Weights of a small transformer language model.
Size: width 128, MLP 512 GELU, 3.03M parameters.
Architecture: LayerNorm before each block, rotary positions, biases, untied embeddings, attention and MLP in parallel.
Training: a variant of Adam for these matrices, 4581 steps.
Each number is 50 + 15 x the weight over its row's rms, rounded and kept within 0 to 99. Layers, rows and columns count from 0. The size before them is the row's rms in percent of the matrix's.

# layer 7 MLP down (transposed), 512x128, rms 0.0746, rows 256-268, columns 0-127
106:84 73 56 64 55 34 34 43 70 34 33 41 30 54 39 56 37 46 54 55 10 43 43 75 76 31 15 38 68 49 55 44 31 68 38 69 42 60 42 27 44 49 50 45 35 29 36 51 42 32 35 37 52 44 17 45 49 69 50 32 54 74 34 48 40 73 51 62 58 30 11 30 48 38 70 66 49 42 50 45 55 44 42 35 72 57 72 45 45 44 68 58 56 59 52 43 80 64 35 46 46 73 47 55 58 34 49 56 66 71 45 59 68 19 67 52 53 54 71 76 49 61 61 55 51 72 69 60
090:57 52 51 54 35 48 48 35 38 51 34 38 23 51 64 60 39 36 47 35 71 60 27 51 26 52 70 64 43 51 40 63 35 72 18 55 55 59 70 51 41 61 73 55 45 24 49 35 38 45 61 46 58 26 65 29 57 32 39 44 41 34 51 39 41 77 67 71 75 74 58 38 28 39 27 64 62 72 41 34 52 75 64 69 17 37 38 43 47 37 40 57 73 86 44 44 54 32 82 36 52 63 69 53 43 57 43 42 27 58 42 59 81 68 45 43 35 73 31 57 35 63 72 62 61 38 59 50
107:16 56 41 39 49 53 45 55 58 36 52 49 18 56 31 35 26 25 58 67 41 20 56 49 53 48 53 85 44 71 77 57 67 35 57 33 43 45 48 57 66 40 60 48 24 70 39 58 55 61 54 58 51 39 79 45 52 56 57 32 54 34 63 31 47 61 78 50 34 30 68 25 69 60 32 69 45 59 34 36 32 51 44 61 18 70 58 48 42 69 52 75 48 38 54 60 78 16 77 40 42 50 54 70 37 68 73 74 29 42 55 49 44 52 35 27 42 70 69 50 47 69 51 43 60 42 44 58
087:50 47 43 77 78 30 71 25 46 46 57 78 28 87 74 77 38 52 33 42 29 35 69 71 57 45 44 45 48 39 62 43 45 53 51 76 36 75 74 49 58 57 24 44 48 60 56 87 47 35 42 62 63 29 56 40 60 51 28 57 30 49 40 57 33 71 29 56 60 47 42 70 53 57 54 72 69 44 38 23 61 61 50 36 51 74 61 56 64 53 60 62 55 57 48 35 60 32 47 34 31 68 42 55 35 58 27 18 55 49 56 15 57 46 26 44 54 45 36 22 38 48 42 52 67 40 43 48
104:39 18 24 66 36 36 54 43 30 44 16 73 65 59 46 39 40 20 32 34 44 46 40 35 61 87 39 60 58 46 40 65 61 24 49 41 44 53 56 77 56 79 72 40 40 61 53 46 36 37 52 50 41 60 45 66 33 28 29 50 56 63 86 50 44 55 47 41 56 59 63 32 21 55 37 52 50 46 65 55 78 41 59 57 39 62 69 63 42 32 49 39 30 66 58 80 54 29 64 44 55 72 70 55 65 32 60 56 39 25 58 48 68 41 73 43 58 43 55 78 64 52 64 56 44 45 18 48
101:53 61 35 59 25 38 82 48 47 46 44 60 50 63 42 52 48 44 48 46 43 37 68 73 84 55 48 80 38 49 48 63 34 44 72 68 53 74 33 58 53 41 38 69 55 14 65 69 71 51 34 38 44 82 32 54 55 43 50 34 68 51 51 43 76 47 27 31 72 26 59 80 49 57 73 45 16 47 25 40 45 54 36 41 36 36 34 54 38 52 57 71 57 46 31 57 54 25 61 42 44 56 45 58 39 37 50 21 76 28 39 85 74 56 57 40 47 38 38 41 53 36 40 49 75 67 61 47
108:58 17 69 54 59 66 51 42 66 52 50 50 46 44 60 52 52 38 67 32 57 17 58 40 45 48 65 33 52 38 66 36 62 56 48 17 35 49 25 45 43 47 61 35 88 16 53 69 46 43 52 21 49 60 75 61 40 66 76 45 62 41 38 51 76 29 56 28 84 61 16 59 59 47 60 55 52 56 54 46 37 43 53 12 47 64 50 46 35 52 82 49 47 39 49 36 47 78 46 69 54 47 64 54 32 73 64 49 58 58 66 63 26 20 67 52 46 63 56 47 57 60 57 51 23 44 25 55
085:50 23 36 50 41 51 67 86 55 63 53 35 56 40 40 62 40 74 22 22 21 78 47 36 57 65 49 49 54 45 50 54 48 26 55 54 35 42 44 44 50 60 55 26 47 67 70 63 35 30 45 40 56 47 41 46 61 62 66 54 73 39 37 41 89 33 33 44 37 52 48 53 54 42 97 51 61 92 31 51 51 49 69 27 58 60 42 58 67 49 69 52 40 40 76 48 55 65 54 30 60 44 31 28 37 32 70 39 22 35 68 67 55 36 46 77 42 45 69 35 47 41 61 46 45 43 61 64
092:55 30 54 40 62 80 67 25 73 47 39 52 36 68 50 69 40 27 60 46 51 52 42 57 81 75 30 45 73 55 59 49 54 63 46 47 44 39 55 86 85 31 41 36 36 56 53 67 56 83 45 59 64 56 54 46 32 41 47 49 54 29 48 51 51 60 32 67 28 33 62 60 43 40 39 50 67 64 45 43 38 62 62 17 27 41 45 59 48 69 17 85 55 57 56 35 57 35 40 25 55 33 60 34 46 66 79 55 50 53 80 38 49 52 67 33 63 39 53 28 42 23 45 24 43 38 45 59
102:56 41 49 55 62 38 51 30 53 43 60 71 57 43 39 71 71 61 44 49 32 51 44 52 55 53 54 57 23 56 65 68 36 42 42 43 50 61 56 72 47 31 62 70 36 64 81 49 29 31 47 43 50 58 33 49 54 17 42 74 52 40 77 37 57 30 30 67 44 68 15 62 20 56 47 63 51 42 57 38 38 55 60 39 39 52 35 40 56 35 63 73 57 04 63 59 58 44 16 50 56 54 39 50 66 82 50 99 59 40 60 50 46 39 30 59 29 42 61 68 43 68 48 31 56 62 64 56
089:50 54 45 44 42 49 38 49 62 52 44 24 52 56 50 41 41 43 39 58 45 54 56 66 50 60 55 60 51 44 39 58 58 26 67 45 49 53 58 51 67 58 55 58 76 53 50 43 61 42 67 33 56 99 49 60 62 35 35 38 39 55 70 56 51 15 58 64 38 48 38 55 55 56 55 48 49 50 63 40 52 63 58 48 60 57 49 58 21 40 32 29 48 62 37 53 42 26 70 61 48 44 36 47 42 55 54 27 46 71 29 44 54 58 38 87 24 33 42 48 54 45 37 29 58 49 61 44
099:77 32 42 62 52 55 33 34 51 43 49 40 66 38 53 29 64 63 63 33 73 79 39 72 69 61 68 51 66 65 73 54 43 67 32 52 52 52 90 24 27 56 49 27 56 34 55 59 93 62 60 48 33 35 38 43 42 35 16 70 34 42 48 36 50 34 14 51 53 34 64 45 54 19 37 62 29 57 57 54 69 72 28 26 53 68 47 57 67 28 39 69 54 55 41 58 40 58 38 34 43 57 44 61 35 49 58 43 55 52 61 41 41 59 57 64 46 55 54 33 52 81 29 29 53 47 62 43
123:30 22 55 35 62 55 38 35 46 80 49 47 19 38 74 39 44 46 51 60 46 50 48 97 80 57 45 66 59 73 40 35 53 45 38 54 63 75 49 72 39 54 57 30 63 59 61 47 17 31 36 60 73 32 69 34 46 43 53 38 55 43 48 43 54 55 53 47 65 46 44 47 47 37 25 67 64 69 44 42 55 54 31 32 34 54 62 81 59 55 65 49 52 42 64 28 60 51 76 54 40 28 03 69 78 47 56 64 47 19 42 39 52 50 40 60 47 57 64 50 53 38 17 48 55 55 65 58
# layer 7 MLP up, 512x128, rms 0.0894, rows 257-269, columns 0-127
096:74 17 63 40 62 62 52 48 38 71 68 57 58 73 25 22 52 56 49 68 56 27 74 45 55 46 49 44 39 18 52 41 67 32 50 31 19 61 56 65 54 33 48 49 52 41 66 49 44 53 39 58 36 33 50 46 64 47 51 38 66 79 49 37 69 39 69 18 37 31 25 69 49 63 55 40 68 57 69 81 66 77 52 60 59 38 78 29 57 47 47 31 22 55 74 39 51 65 31 56 37 33 50 48 33 84 47 66 51 43 38 43 40 36 57 37 54 46 68 53 41 56 71 32 52 58 29 68
109:31 47 46 48 56 56 45 46 53 65 40 69 33 51 53 49 44 40 69 38 36 43 65 23 69 23 67 59 41 32 90 72 69 38 51 47 56 40 43 39 80 73 17 57 36 59 53 26 43 90 45 54 46 40 28 53 14 46 43 39 26 57 50 29 39 46 49 69 72 57 78 57 48 55 64 62 80 32 94 60 47 59 52 35 46 47 70 56 56 61 33 47 76 31 59 42 41 58 16 53 34 43 39 40 28 63 40 65 52 47 43 51 48 50 47 54 48 56 51 57 17 60 59 54 44 39 40 44
084:73 43 31 36 35 55 44 85 38 41 39 47 50 52 34 31 71 41 42 59 52 58 40 30 41 46 34 86 42 68 47 48 40 35 40 46 66 48 44 29 50 42 42 38 54 41 34 51 17 36 49 30 64 57 41 51 57 66 85 61 78 55 70 70 47 51 60 52 65 55 47 59 59 25 28 42 42 43 63 49 31 59 65 29 47 29 08 45 51 55 68 35 46 39 53 55 58 63 35 78 46 41 43 29 53 61 48 75 54 50 49 78 37 44 76 33 56 38 72 74 55 60 74 62 08 60 45 68
111:50 55 24 46 49 54 36 59 43 58 54 52 43 51 57 42 24 75 38 46 33 61 22 43 54 63 45 50 38 66 45 45 64 44 59 42 50 46 58 82 30 69 53 34 42 60 37 57 42 51 87 57 47 49 47 56 39 49 37 64 33 68 47 56 42 53 54 50 69 66 92 63 69 48 42 65 49 40 62 79 60 49 53 58 22 30 59 87 57 24 69 46 43 45 13 69 68 57 87 36 30 49 35 28 40 36 31 60 47 54 60 39 21 46 52 45 64 62 37 47 65 57 27 67 49 47 11 31
099:52 57 38 46 48 70 46 14 57 55 38 50 48 26 54 63 66 40 33 58 45 47 60 46 56 49 65 42 40 70 19 42 63 45 52 26 23 54 38 73 59 63 36 43 36 35 43 62 30 38 63 56 51 56 72 64 66 54 42 62 53 36 67 45 69 51 54 30 42 61 39 24 61 39 43 82 38 17 49 58 53 59 43 51 55 76 77 74 57 59 66 43 39 41 52 46 67 56 29 81 29 61 61 55 51 48 44 42 50 62 39 81 12 44 57 60 49 71 46 41 08 37 49 36 07 58 37 68
105:34 64 35 53 57 50 42 49 36 38 58 57 26 40 56 39 63 59 44 51 65 57 47 63 67 49 68 61 36 46 64 48 57 29 37 39 92 59 53 48 55 67 35 75 32 72 72 42 55 65 53 73 02 43 20 59 42 29 39 28 54 58 64 67 32 53 56 69 43 57 49 56 47 43 48 44 73 24 49 53 34 43 70 38 57 37 59 75 62 52 74 60 43 37 54 64 65 41 58 71 52 44 46 34 45 71 26 58 64 45 48 43 51 43 13 50 17 31 70 35 48 71 25 52 49 22 74 66
093:58 64 70 25 35 51 26 55 37 43 48 41 41 52 32 33 62 54 17 30 31 58 43 45 68 53 63 67 44 31 48 61 48 73 65 28 26 61 67 67 34 34 62 60 66 43 59 46 45 49 71 25 55 38 58 54 39 48 45 46 17 52 57 46 44 51 96 61 58 56 51 56 51 56 42 71 59 55 13 48 62 81 51 63 59 15 64 48 46 22 54 82 75 58 31 57 26 59 62 50 54 62 37 46 34 39 50 60 46 70 55 42 61 48 59 45 58 46 13 75 30 58 43 60 40 46 64 65
099:45 33 29 53 54 56 35 61 23 38 56 46 39 52 34 79 46 71 34 85 68 48 41 33 60 48 66 62 41 53 39 44 66 32 31 28 63 61 69 38 52 56 64 53 46 51 56 59 33 55 35 69 50 47 49 52 54 55 43 77 37 41 63 38 47 50 40 21 53 32 33 46 35 29 60 69 65 56 29 49 27 61 66 54 57 24 39 70 51 51 58 23 69 33 11 50 65 68 50 47 43 68 53 47 41 45 39 38 67 99 66 67 54 38 36 66 73 64 72 34 54 33 28 71 67 39 49 51
103:36 51 61 42 47 58 37 17 29 65 36 38 47 59 38 39 33 72 41 37 35 54 72 43 65 31 25 57 44 58 45 78 47 44 32 38 25 38 71 34 56 75 74 60 33 41 72 63 46 45 70 58 32 37 57 55 48 62 27 52 18 62 49 63 61 63 39 58 41 76 65 45 61 25 44 35 56 50 50 53 46 54 68 64 83 62 77 66 58 63 59 36 41 60 19 50 81 21 57 39 46 68 52 40 35 48 62 58 47 88 59 29 32 59 30 45 64 54 45 41 50 48 22 65 58 52 38 39
096:36 65 43 52 30 48 33 50 54 41 24 33 58 37 49 25 92 29 34 55 45 41 70 27 25 32 44 65 53 45 45 25 49 29 62 57 75 25 56 59 61 50 49 65 74 74 06 44 46 65 50 38 49 61 38 81 75 37 39 41 41 58 62 62 51 44 78 68 46 33 44 56 43 51 33 60 68 43 62 46 38 50 56 42 58 65 46 49 52 65 65 41 63 78 56 50 42 46 35 45 41 35 28 61 50 86 65 49 58 38 24 49 49 63 55 37 77 74 41 60 23 36 49 73 53 57 52 48
102:52 68 48 42 46 69 43 34 47 77 70 57 40 68 50 28 67 53 55 54 38 71 51 41 40 44 44 34 59 68 62 61 61 37 43 49 71 65 26 47 58 47 00 44 48 44 50 42 61 63 54 53 37 44 22 66 51 34 39 76 20 58 52 55 37 62 70 54 35 61 49 98 54 67 34 53 36 65 41 42 64 51 53 42 30 62 81 67 63 30 29 71 55 64 41 05 35 58 58 38 58 49 31 32 41 59 41 44 67 32 49 59 50 42 64 45 57 36 41 48 71 50 54 45 30 22 58 24
105:46 43 32 43 33 45 57 68 39 77 43 61 64 72 63 34 45 40 41 53 27 32 36 50 15 34 45 44 62 44 43 38 63 40 66 43 51 50 66 41 73 70 36 31 16 75 57 45 30 17 52 46 75 38 78 35 41 54 58 55 24 72 56 39 52 44 56 57 63 65 72 52 44 19 18 36 59 71 67 64 52 47 54 33 22 45 39 63 53 43 62 41 68 76 23 44 68 52 59 74 63 49 44 31 43 60 18 50 50 64 79 40 49 53 66 69 52 51 61 45 53 75 54 66 53 39 39 51
107:31 74 52 38 34 38 53 34 65 74 47 44 31 60 39 42 76 48 52 56 54 36 35 43 53 47 82 43 67 46 51 65 70 50 48 38 68 36 72 27 52 55 48 29 71 19 67 42 52 26 54 46 36 43 56 58 53 11 21 17 33 65 37 25 20 24 63 57 53 56 68 43 41 59 34 52 60 75 68 29 48 61 58 17 55 67 49 56 48 72 58 48 39 53 68 47 66 50 57 52 54 41 71 40 24 69 67 50 57 73 71 23 63 45 43 44 60 42 55 40 31 60 63 49 69 40 64 47